Weights of a small transformer language model: vocabulary 2048, no biases in attention or MLP.
Each number is 500 + 50 x the weight over the matrix's rms, rounded and kept within 0 to 999. Layers, rows and columns count from 0. Numbers have three digits each.

# layer 4 attention key, 96x192, rms 0.0516, rows 0-95, columns 0-95
485545455508524565558568540602534528493546488525518443528484507565490466568498503488483518466502504449419439459532499542436579466576510471477577493427526430462481468469471497490468506548421527536589472497487452523505610488496488510430511500577529506442536463483503501544469510518436544475
548456489506513504458507453493534480500396509485447467518482573498493504447418441563506554540568451535548522526445506489481555499417555497599555450440481433576405483547387509504592512501492535500443600485390540488492531478445512550567418575452509485499446521594533566623487550553493419493
530444466494534522478451535553484476458458541511475525462487505521551534522375474442504519567476519523489485445499563491447574479480601426562567550452457560536476503503477506502541505504548614525551524432439520481501561499467500588543529483510514491449534540508550504497511539477442444496
505520466470509544588477510488541540548522531597450511538549488508502542534507460531463514550560511483503524514527514435516578470477480425481528538557556481504500494421450496451555491583450434473483541452509546496455549514488459479426474479459448471520547511520526516521496409434535533464
450398515572568486430542490487474451430477490549426482452481511536531504537491508446513521451484455571552572544488557547381613471475488449561577555424453513624501494486468450505489459527543559546547518527398499428486521473494455495547508476516481562487501466501499491508437572566536532473
516491490542496502555583450529547564502503502524443464442528578469526479623589511546527576449511515518483470491505494520508471585623450527427589481472532418556433467530480495568563536545478465485521587503486525575491468464519491424521427462537561480572492430429423480557525511457486490500
509440508493486536428493520444473463424552446521471529515478501476494464421466495576549508499531409579547453470428468497421525464478519426513441547525380562512500457428457463506543521546539514469565494500480515468458513535488536468483500516525549548564517541520524472488486518540521516457
402446500543502428396470491564459560482454520436442511462475512506511497472461414482529531537489512569505467529447455482536637457470536419490447546513416521568477501548550498464468473464543526517545512460489474458504527492477531500581431513543540526562430487519526436501456519557502559494
500478538364514452544427488564422451538513473402475528525445512477476489440430500449490438567432407406600461459450458562566610396453468450487569595473482515545568453522416591508502591610516591609486462587571444551510545479509409487483480497507487581587432574496497468506417515514482621452
469447541490493523414470484473411466558495426578394442440399534464529381452471426504474438546493407520397561453418473437545677433519543417531455550512280591566493462507469517359491484555544542447553506502494492443543479483535528452567566468575443539530421429436498446433453510604518481506
452444543459504594610530561551486447471464539530523483536512523507544560595405523447515480544469615541574459536500546431515521541459524506566571529477567511527443462454433479525558571557471574612494553470561482536480570525552402473501406428587535562532473567586411581517378554467482526539
470475545458500523557507477501547504444460524419482528521510514363517546522408495515491605551560512537524466552451484480445526512494434530519501452605456495464456491524469569471544543624537470466479484541531511559517516419419398479514497463494455606572572558494459441580453468577557519439
505460514456407447579507467562520440476402433452553502522546513493522508552474530498425556443480512390509447529390522439549452517549431510446511538518513459588532491490475593557589540478448490585484487451550481599452585561431514487543404470455521458444560560522483541514386407514508502485
500554405569505605482593549505538461424475500670546468520461487472535534642533506554493454566463528521487596487347595382624610453545530542565486637506471553581562475473374469488452473510593542443575564412476514504514561471546556480509443476545496472496413521600572525510556394499637445570
567488420480514476454443525399428646433600514565546506499414506528472562488591373578531479467530483571449585495610527452519487527452533478468500470534501465483529576491506390379427474447560447412379484618469507449547491534530530460534554527455511447531487488486426532505550439524587463524
481483464457493541553533463569495490583418439497634429432562485562517493524560600468517493505414581439458409535408592477510519478563471492602571499555573533601459417453438571688608492492500603567518468454544494512546631488435478512485423505491418509471578553610487479587519562494503549530
559584526544527480579499546434543537491504537523467549498554514484464503557552501585508476496515521568501389491492466459538468480538416464422502475605495418456554618513493552518454512471464383410493455524541533483472361561550532496435558551464505425502607520462471477531626436416525521435
393471511467567514536528482532511453475509467499491501507499493527488488585499516437532511513522497450538491488456465469494509504547587466539555504486531544564469422545473579498526536572472552521507534525502478441439595473476413525472493504560461484459527449521509517517476506478440559521
520505471525537490601513513460545527492513465533498545565506492435434464491517487522449524411505585451545448427528539497499415535576502492447414481545471442371510507527495467524408550509517427482557440557600490534450455531543473489493549441467483511506473512472495502517577470414473492482
580520485451495432575499469469477497506476465530567458534609521523473465521571559565456484482437504472461441512621386523603398553582374545416458460509591429439554531539541556506447541468484479475464512513574517526495492573587498478435583533512506480517471527458489491510586426449499522468
517415467533485542464539507521489429458497519533512547505511457473460482522485445475501530533530509528526426498447553445448500514458470409523484524545549536557480575513440462499524490568491468469542498424486515530422587506509414446492446579445563529498424498456473466539460495487491528467
474574430445473518610485537503473573543478536380582452469528457556443574488515523548460458466586542544501467528579458558564408573526486546488502494494605445438511499456538555482521518475494530445431448533513494534497490501583516497499508473491491480444552521457545538500531427486500477494
472620564531453418547567446515494480593394580462505520376578517566494470624517521515564518399525554549585528442524533445494433540485454564570457410587609459422454421514531553549504502448448420391454441445583552515534456540455499535539465594536547494418477584432424603501620384438584578511
472490461525557478487479500524562536510566514559498535439508507533499471493515475476454467571453482517476490459550549468524652539468550552521505469518488484540473463490553548551503554565513486519471513468459565496473505458515468520545502576613460505445403503511444525459555507467545537433
508404480495547503431492544477460470500527456508435548532519440503532413494499409494548534527517523492467487434415443555479527473519515441468459531404465576528526477512478496436474545551496512467520507516473466459506491497551599487516559521564490559527512496437495464473469580604473515480
496481483537495524422462556483474536483505500473454469450481456535492497528467517506511477548546498659534505493464516494491671460498494431519487496499524526480440546486578502490569504521525540507504458446478449438493445468452520584562523500478503486474563454454522536448520542485550435566
483474548513509478450471477514436487445580466468391492487379489475495438379458371434562492516490376530489533500506450513427590496482479439493480405464409563512493414537564496417378457502489475423510407521506513436570471445586547454534538476538548506560487504402456535447541563568557468488
561565394475436383480448435502435575546514488384493610474409512446442408460532478468578493501489537548424434415434379534544385485484512582477457519522483529389604579491606469460427417454501451434543522600521571510482480560435604532481503511496454496438558456458439435389431447558489569443
447489533361587464527460466425515590600615421483316518568416514390443544434533457491544470436462432449480502475589429473520386533523412527389383439552444521446579624481537397392424583525460374538475554568401513443524541476531494418500547421494557538546481439372503577452592494470376503431
481503483527566481430502567491470481499494610514567563474552362616511643482514338438590334500523420603541546474595519597491536473489521514535520421522564514515529490634489439529418611618561484478503511418542505438517520386664461526483540515498521538512485567491468565540544512450542504578
468478572527634399499474420537383563539504505408545551569546440539483486404457380345500535586458470466490483486596537598514525405489526509514447480441527432465541501535528491436349537498420439531482454648468447505509539381500456579506508413495502532431573419382564499526489586604472479558
379494397379565533560469506595470383539523554479475609455437469540531579466450455443546576587395528530535445473549519511399515391533560557549495596440544451504397565534480525603487518480421612544488446492537475408498547539463445518461416488613365570491525498463524492623491523504456526469
392468446481470480525522555569555452497476443522433489478441484500534500482466456466492531547519489482520505465541556513460516488503537547545528472460452531557512430479440524469549465517516558482519475454422541462517480414471506483602466434520423561465464545525413474508482485555471510460
473480439506444446425475539517500496512515502511502474530484457532501495455549461449487543468428502508492549502463532461540545507566486518544485502630470489525530539445462521457482516466533547490516477482478535521530491454501489507518487495480461563563468511490491462492514491561540539446
481435464480492555483527467493538481535485399481435494465452515522570513503411502466507498551477496536456465429528496507434489490441528463486501556490447496525458473500489495545539480528485544467546554467412493481459513448536498499566497511503520503465490495542425483536546521518414489521
468457457481475514536470489462511491593497448562442542482491544567521496447500408394508482499467445522486481438514495468508592480488509473545454606513485498609565495455475496500522395509536539438542552426523533469499532398500492472451512488481473545461502481486472370496481471547430522451
507501479535522521513505463539533492466455453490503512504478479532529510535491500421498435472476473599527559456461508502537608451474492504552527482520551510504481472503480510409460535508567537480493495439494510458508569452546378495472460523494416467452455509479553507526458437525523559518
551529500480558490480565553484493512556477462561512512498422475474511501564528484469499540573514426510510450478464503471479628580513504415482451491461490482544455482517466545456499482531513527486548553461588580460511409488551525462469457494530562447529559533525469437545509437496494395526
547428487450452567471560527472530484484461457538427558513465477531530480495437507454511548536547473599499512518468417432537638451492560425456463557464390530586477461572490464507473569535450505495591551464545537458497467474505459444491504460534469509545436547464483496464524519503465543505
402468536481447506472525428426533479555533426545511409521528581460509436466519532434488431553436471558474472373489416506489499599487533556453426473567478461511553538465475583429566478576476497480466592501504540518558450475500453485513496479487452490536555493525584354440509501548467518456
504560451632438597612506560441478600491531557500453468560516484502466507475547539513502481412534537487480499547566537607500350421575490543454518412448560443440346515521469512479460527463390514463448480591531457492545520566404510527478555542491487469491535555468526529515578486476587469471
515593424561567458587539444488467529466487535419537524432528463597488510476553543450449498428516547481512493497539534550484381472521477572442504532447667473409423548429517489530447473441474508460445400448561569479496449515460518542476455495514525430492485536472499526491483475465505546497
508504533463496527513438529474502447505511447516464467500522454496496487493454559566494440462507533520461462524493505444498565458536479485473510513460422491415555548470471446480476555412527496507499482456559503496459501516435519525469482509532545441519442480497522575506461578493540509481
437474540493526621575529480513639482504509443510531408475470497438616517454548555543436506527550395486480521478502459491485649574459524455374518526445426525584525448479411562476487481537423442511585554447508542545416439538588485479490468413546502464589538389472485507506445575527475450411
538509500514522562484557565487529500468462480509414492380512514482447511492440553570423504527634447524501441558532464487509564461377467442503490494540493540472571512469449498427489503522480438533562568431510548478435543550491547490450463439567485371531580546503476510517524577508506450555
515454534434525543527548551467454512421536424512533566489496562469513445603496535553538442491494540526458528444487537425493422555587543466449593568409485570539551525448571519452561491458407531503519497440613550464478495507497438503555480460449499421487428429492454498478479515378475430528
491518500524490498482507573518538536523575530464488489434546462465497508507440565616554525514611487546513515517533479523555513507579401486507455498459488432432538522567443481553326535498535504364471476531492439505570607572582514531521440453526536572551521544536525530396494537515621533523
455350502535540582500544459444530569487501483491524460451601483447530589506537512470481542429533508502507537453537461556484456513415564518496440562383456489479549490512517497512521542458504530458622486502494450481492525541533537452499428376419465502507493482534547525492475481537415486505
572513516545452586544518518467492587508525588468522525533493514527446521553489500528537567447507501460573510523468491423493504463461421452501505502474542508483485485448449514459468473472476525482520531463559514509436498518478468501455497532431476453539470553487487529468449488491522533541
581574519552477459488502441404443447442496594446548517527639499433490509510508547608477518486495520548515497577484467475495462467533353486455484453455489485422464601502488455486433556412502493464528500541575371527497414582519518546480529546532522471435501525524526457516565458493567536540
446506419487491555521541569508572478588448417566438466599382486509507487496493466396493490500429447510485506418411523489532586482503629540549487537556484501595539462492449629471466469541503528456517455475471555515599571470467446514521494426490431568546493484506496513556415512540492447540
556565538565476485500639522439490449468490486487524475569461499518479510547507490545466455489496476505539570504477547494430477482602482551561572453528538524463429514489530449438428500391497501484465441550515491586424464480472378524466499548539443569520570511489543524549449502514495548539
480640483602530520509489530494467558447514496481475497508557499577520530490577528560515472485542490456529474604515565536539401542465486525470553510508573526479399541465546466522461510440512490498434478527548436522571494606534515521547491545495535512500567479507516523492536519517561482520
518507467556436470505514440460508505465505525413487564480530489492520559479486518527484466552480551412552538450598521517511433493513488570556502435523603486504483564541593444492513553362498510558467423575582438535473471507462493548517523498471551504497485511443555609518464516477553539527
438512511516602458472450497518531535460529584464511465486481554527524501540472531459541507482528549444509465544453558579459468531523453518534585428546529485539411464502449473563571460453502500590502505510534392480546497541525419534623575491540440521388494471430466474512474494539524514558
477465483404490472426555467551450464468549483496478416450503539489555475516541474503481476517496474530477471486443431491454664476462517414460494501500480477510524495590440520425488492521498481462580553473477494498492495460562549481477477495529507529459468484506503494455481490488521499472
489567512527532558581558492545522465481508524456530470472517485615507519473482492459504531440534509472525540541606476484498365505542445522530536534520537515459442519517566466554453568460491446530457408471484503499479521522464429518441501502563479536485545478455531529551521568438524479533
536473614478491496449492473420470491516460471528511580488478541471507465543545471481540514509437473567568462512425538399552536578462547456547451420502523570599478480549481546493510453571473473476576503452584482512510529474507418433461458458408522542524536445481456499575435518480583522450
496610467557565476536449394508549591419529549471592465555589483582463515525580509563495468444525627490518587569588607629516159495439468543452567445437672419383507565524512431534508503490570496560446422615500456539509453542418544507461514610432581426473537545473560563483597391450611486521
451561519463553557425421494497523576486466453515480430534515474529604506436496456522528537446573585417450546460537508520475600535434518470506561527547519544559479405466518508581459471473695472517535498515477454513454486547518552464503557487504418475514429490530434487529502541494455569484
543424558530525464516524495504509523429596602479579593462583478495480525502493488537471488643545451398532482509551520567535392509443447441488561457415505475506516560592507443555460577530442486532487536528581499484512512552517502525476543527457501460478577511528656526527524582561523527533
480499482469496525435552433515515512422562525451528459452448514519574487526416535553477515520493477555550527407382373441531609500505543532480557463435460546499438527555462496515389454496524516528537477506460514568487524528518484583504448438510531387628488446584514566456479519470494486523
607556477438475452514494496569425492420489497394514497511512525469459532484567557461504552513500515494537469496539489555416485460571536555481547576586610516505493551474519506538457514501457574476525473545525418506497529473502486490525509514613476518471617442472494424440402541581468478505
486521504604547442508486457501510441467589575445513476458501548553491540450528500528478517516473488420534571557600534575515466491455504438559500429470480461421398487496544486551523434437455440509445511501444441540546518524499559542511574546554500554503460558504430440575516478542530474518
534480514545555504597564604522551510446486511478578527453528459589513609515602458621497570513533470477488467545490494465535449583436464494406551468547525369439470484526602479602425440559482482501374539516629440461519481516548505598480452524563494485439552517551509510458487608493579521416
488499566570550526514563512560528522558464590504426520467520539499517471452428501436474540445513447497514467509476504518511626516434488443583539413554460504559447435498445506451458478550502504593525494463507469462414519457492416527543494520529527518488488518591502479538434558589521512500
436526521381460440502402461427387393455540526433531412554612513517543495420560440622399361459437512446528552526570446579540431416508439490435455496492561605580511497463473550487523473414511519485513526637550498523556510382420510513548496528519558579520451594445540493475545537430489475560
446510478547503519494343493522504542465513420473412387448546497473512439489445415565503461475473551532485502446544455563489570484523518414548493459542509477599478499446410528436582515468489534501487547457503461563534573524449509561495469518559454499464495500568479509553490531517429486447
495473484560533486439523461526500478480520473568362486386500545467500458407562487403467510594523434504494474485450490553438624442487613435498568509438404518578491445484478525447453512461612627544550563477439434414494580394424540445412458470444514511521457532477575504501516515503545523490
497610555378525540604440518415369514518439503380541423619498507602495617526408520465454445516516476465584468499481492585434485484546454479516531529464510511498412459547461493483516461417485509499449480493494454649514449497470474536509478573543536505462601507529430498523549450501447442534
399384544458506492460509531596514543453489524541470529445518568529508451368457491446569620486567395503505530560521478558497585366474573528505426435429484539525439470416566576427515492493483560517466497407413486474564457406511560446523615497554446613412350552478520471637547495614507548501
467586493522493495598542504410417561490495485542531480475514413583520519557522523525447495512566572535462483495491473462584451483625451571484486467504433452423521531510464535517490431561407428404544484452454556537509483582573433578534468485522463503507585494545512454455503454432489486549
512646555547617518585557493454541502451567661420511487509569481573400657541509481438419514411481605546492522512532489486597379543494462600442507444517626520369576551520486446567582502446459478475525458525543488543454489618553483529564489528497551417465495489462473589471571455474479458515
539490473521544418451595500560452428518479534545564514481452473564465473522507522459479482464509481473522532508568517438440403501453515565427478536461564514511424585557570392569495558373442470504441510542459432390442498507493495488447573555466473503497557415436533512455458456548610473517
493624378458538562565477490448509543476480601518594438562571481571533619575601531571565549422583640408608567575661569518535241585497491626554513530662680412327487555594497443674602497407414376496373447579649539561491451664563570546521437489448518390534537496510545639494548446419464550583
494523517511513491429479558440490505533476571465504445485549451532487552500536480561465413437490559510539519462638420600541528443598527485430507452497524479519538596487596547559459450484457565546480470543470534530498472418567432443484504487459448494452401448461503458561560459422471468549
411537469501384519498420524533451426557518495519519471468509471423531486394541469497505490481449417530457486502438525536480502571525485441578499534595540573566492456491427581463448518540508523524435476524462525486637590465528457543502503543666460564483509495528501466463508503513564418550
623455443493608500432538494412529527508497496503557550507600610571483438390509460549481513442552495328453523584599576550473435611412478462488475477543463540533438420410533438433575487414454478557449542607481398510438448473589522449517541497522586549541479416381525487601463562591419434447
492516529522552444429474441509530548508485542481464520546517631478441389357459576495491403442435554550444492526501491566473597516498594491457499451491452487531498428430514524498540587458444523617518544483389449506471469441496541383604494447489439496514423501519569405576554539539439489377
519541565454541501471563607497560435480445500434504517507586421604546528591513461475502531586530424663512465552471387380516461427519440564503551495511348409420524518494567526432469557481501531370486500589532515560455498362491381531518400444510607440474533534594441594538504547411596535525
512489431468514457462418507512498472436589509443615491584552400516504570458562515532489452542542484413570552522531411545521389515421460503531397614564523509456549585443553482486440481504498471442479545546536468504602539518490512575489527522498500514518562445489518507520494489420556569577
547537557577539508542528471454470490509539491494540554597566481574496668571540492609555450528504509499521490502513463485569421589494421548524482428607526501481535581533519504576509441481496425594426490571524421499476497596547463588515516477453534489553543440502457545506400491463599568475
533538460472474548479433405475453441536543497555463470503444428548515452480487531546563508570539507467513545471448579573441544480473595439525559507502497521521500466525524500543486478461487559540535474477332507536443477483479557459491509450560444482497472463574484523524432473505443414492
569543405478608506524510569522607441520475502490505503477494419501484530538585456535513581480523418560472517547489486426520409576501435508418549380580566411384525540464561497505440552555518404487506485540545511505501432548627470549513478510544462541536516504547582576410516545524467553529
473526486480437547467491539485548550593428545515512497524480555504485527536455480521476548473512549513455437548469517491439569494405499479470554476514438432516484439503469512512535528569473466550469551490522604474473520431494445452504562480487509494542426502505449431446522464481565526506
552474492520475546590645602509520532433479444498518522512499451489511547541504504488451582501515598534473564536632499417539417620475442597426404452578517451474529496416479451502492468525440402464460468494548571535455445578546372493491521355428495386503594545470542470417515517399503525472
503509502452493543458562487549511456523564496559417453448451513474495456486487514456547507566471475504437483456401468469454636467509537432496448537528420498605541469476463509466506438630528616485536593514478511451477585416451552437436503470529528475553482484529517489511467538509531529471
562437471500451475486446499421500415559583475444557518535567534312463406469462439613466422498451451513551500467385439567501570423474459463459368554542435553469542561549484512525443481528506528491594558517438514553516491528493429471490527519497620512566473594575520553440412470567423594419
515553552490529551565489468488552424511473543507520402516474454533488470554505522466617501507512542506476482495447566490490424509462413499486509549566562492460527369569536490522529448503493520523468462532512528499465557575496420542480481540463423448491527472465478508522533510457512487542
516591570536550423548525497457530481485400493445565481509558470569466558529542509485552511423570555439502521540550551560512351498471494595385510512553588397404475564486524497494499559434501478494486468544517555531491446611484510481537509525543471455454561517532541516498517452396392512568
508565497562457557542526472514515485540449443471496467482488517491522530598484585491474537510479587443463519492489505506503474499458450563519501470597601554475468491530455497509528538472482463538476476473506485493451453465482465467501496453464493543453454484622476501473608475477473455462
512549609519443493562539471505533569472541542437573430548497575552452576473536515500445450531571598396433553568572494624520387330318463572452480560501655445444469506504530526548564373500456494482519558509485517485493455489571545477495520515473509622468443532527472451510557558500547430479
502437499521493431508583512517506449528539477472444600530478553566472407499571500557535515450469429455434446429471546579517432462493478510437452511408512453516586556515565485507505470497481584504479495514496477475461465510422604557413532596471531494491515369534496382532404444536522583454
599496544489472488535556545487478468481534399473311520523568510413541443521391486482413532438436512508469440535511508569518535493455609409450521525471544538498428436498450500521491474471579418479464511540449479426454486550470444415414525445408496566537542586449545476417497504513502415472
481444333469496575506523468485598457524604441518505562504534527519476536450508587541536464575461455427496469395569538541492425597406520560394440500458436533518578549518522476528482493486497451525480490545519565413484424481461519478492504471504522464488491451415610491504432585501444566427
423569464478566501488471503465478517544448502537445517531541581523482529486475568397456451489524428513518490418457598465556544485491559490612483493527509563501453509485349534467502488527564519456507528423434546555459510471532516445493453476407518515464438457496512466553555486524518542393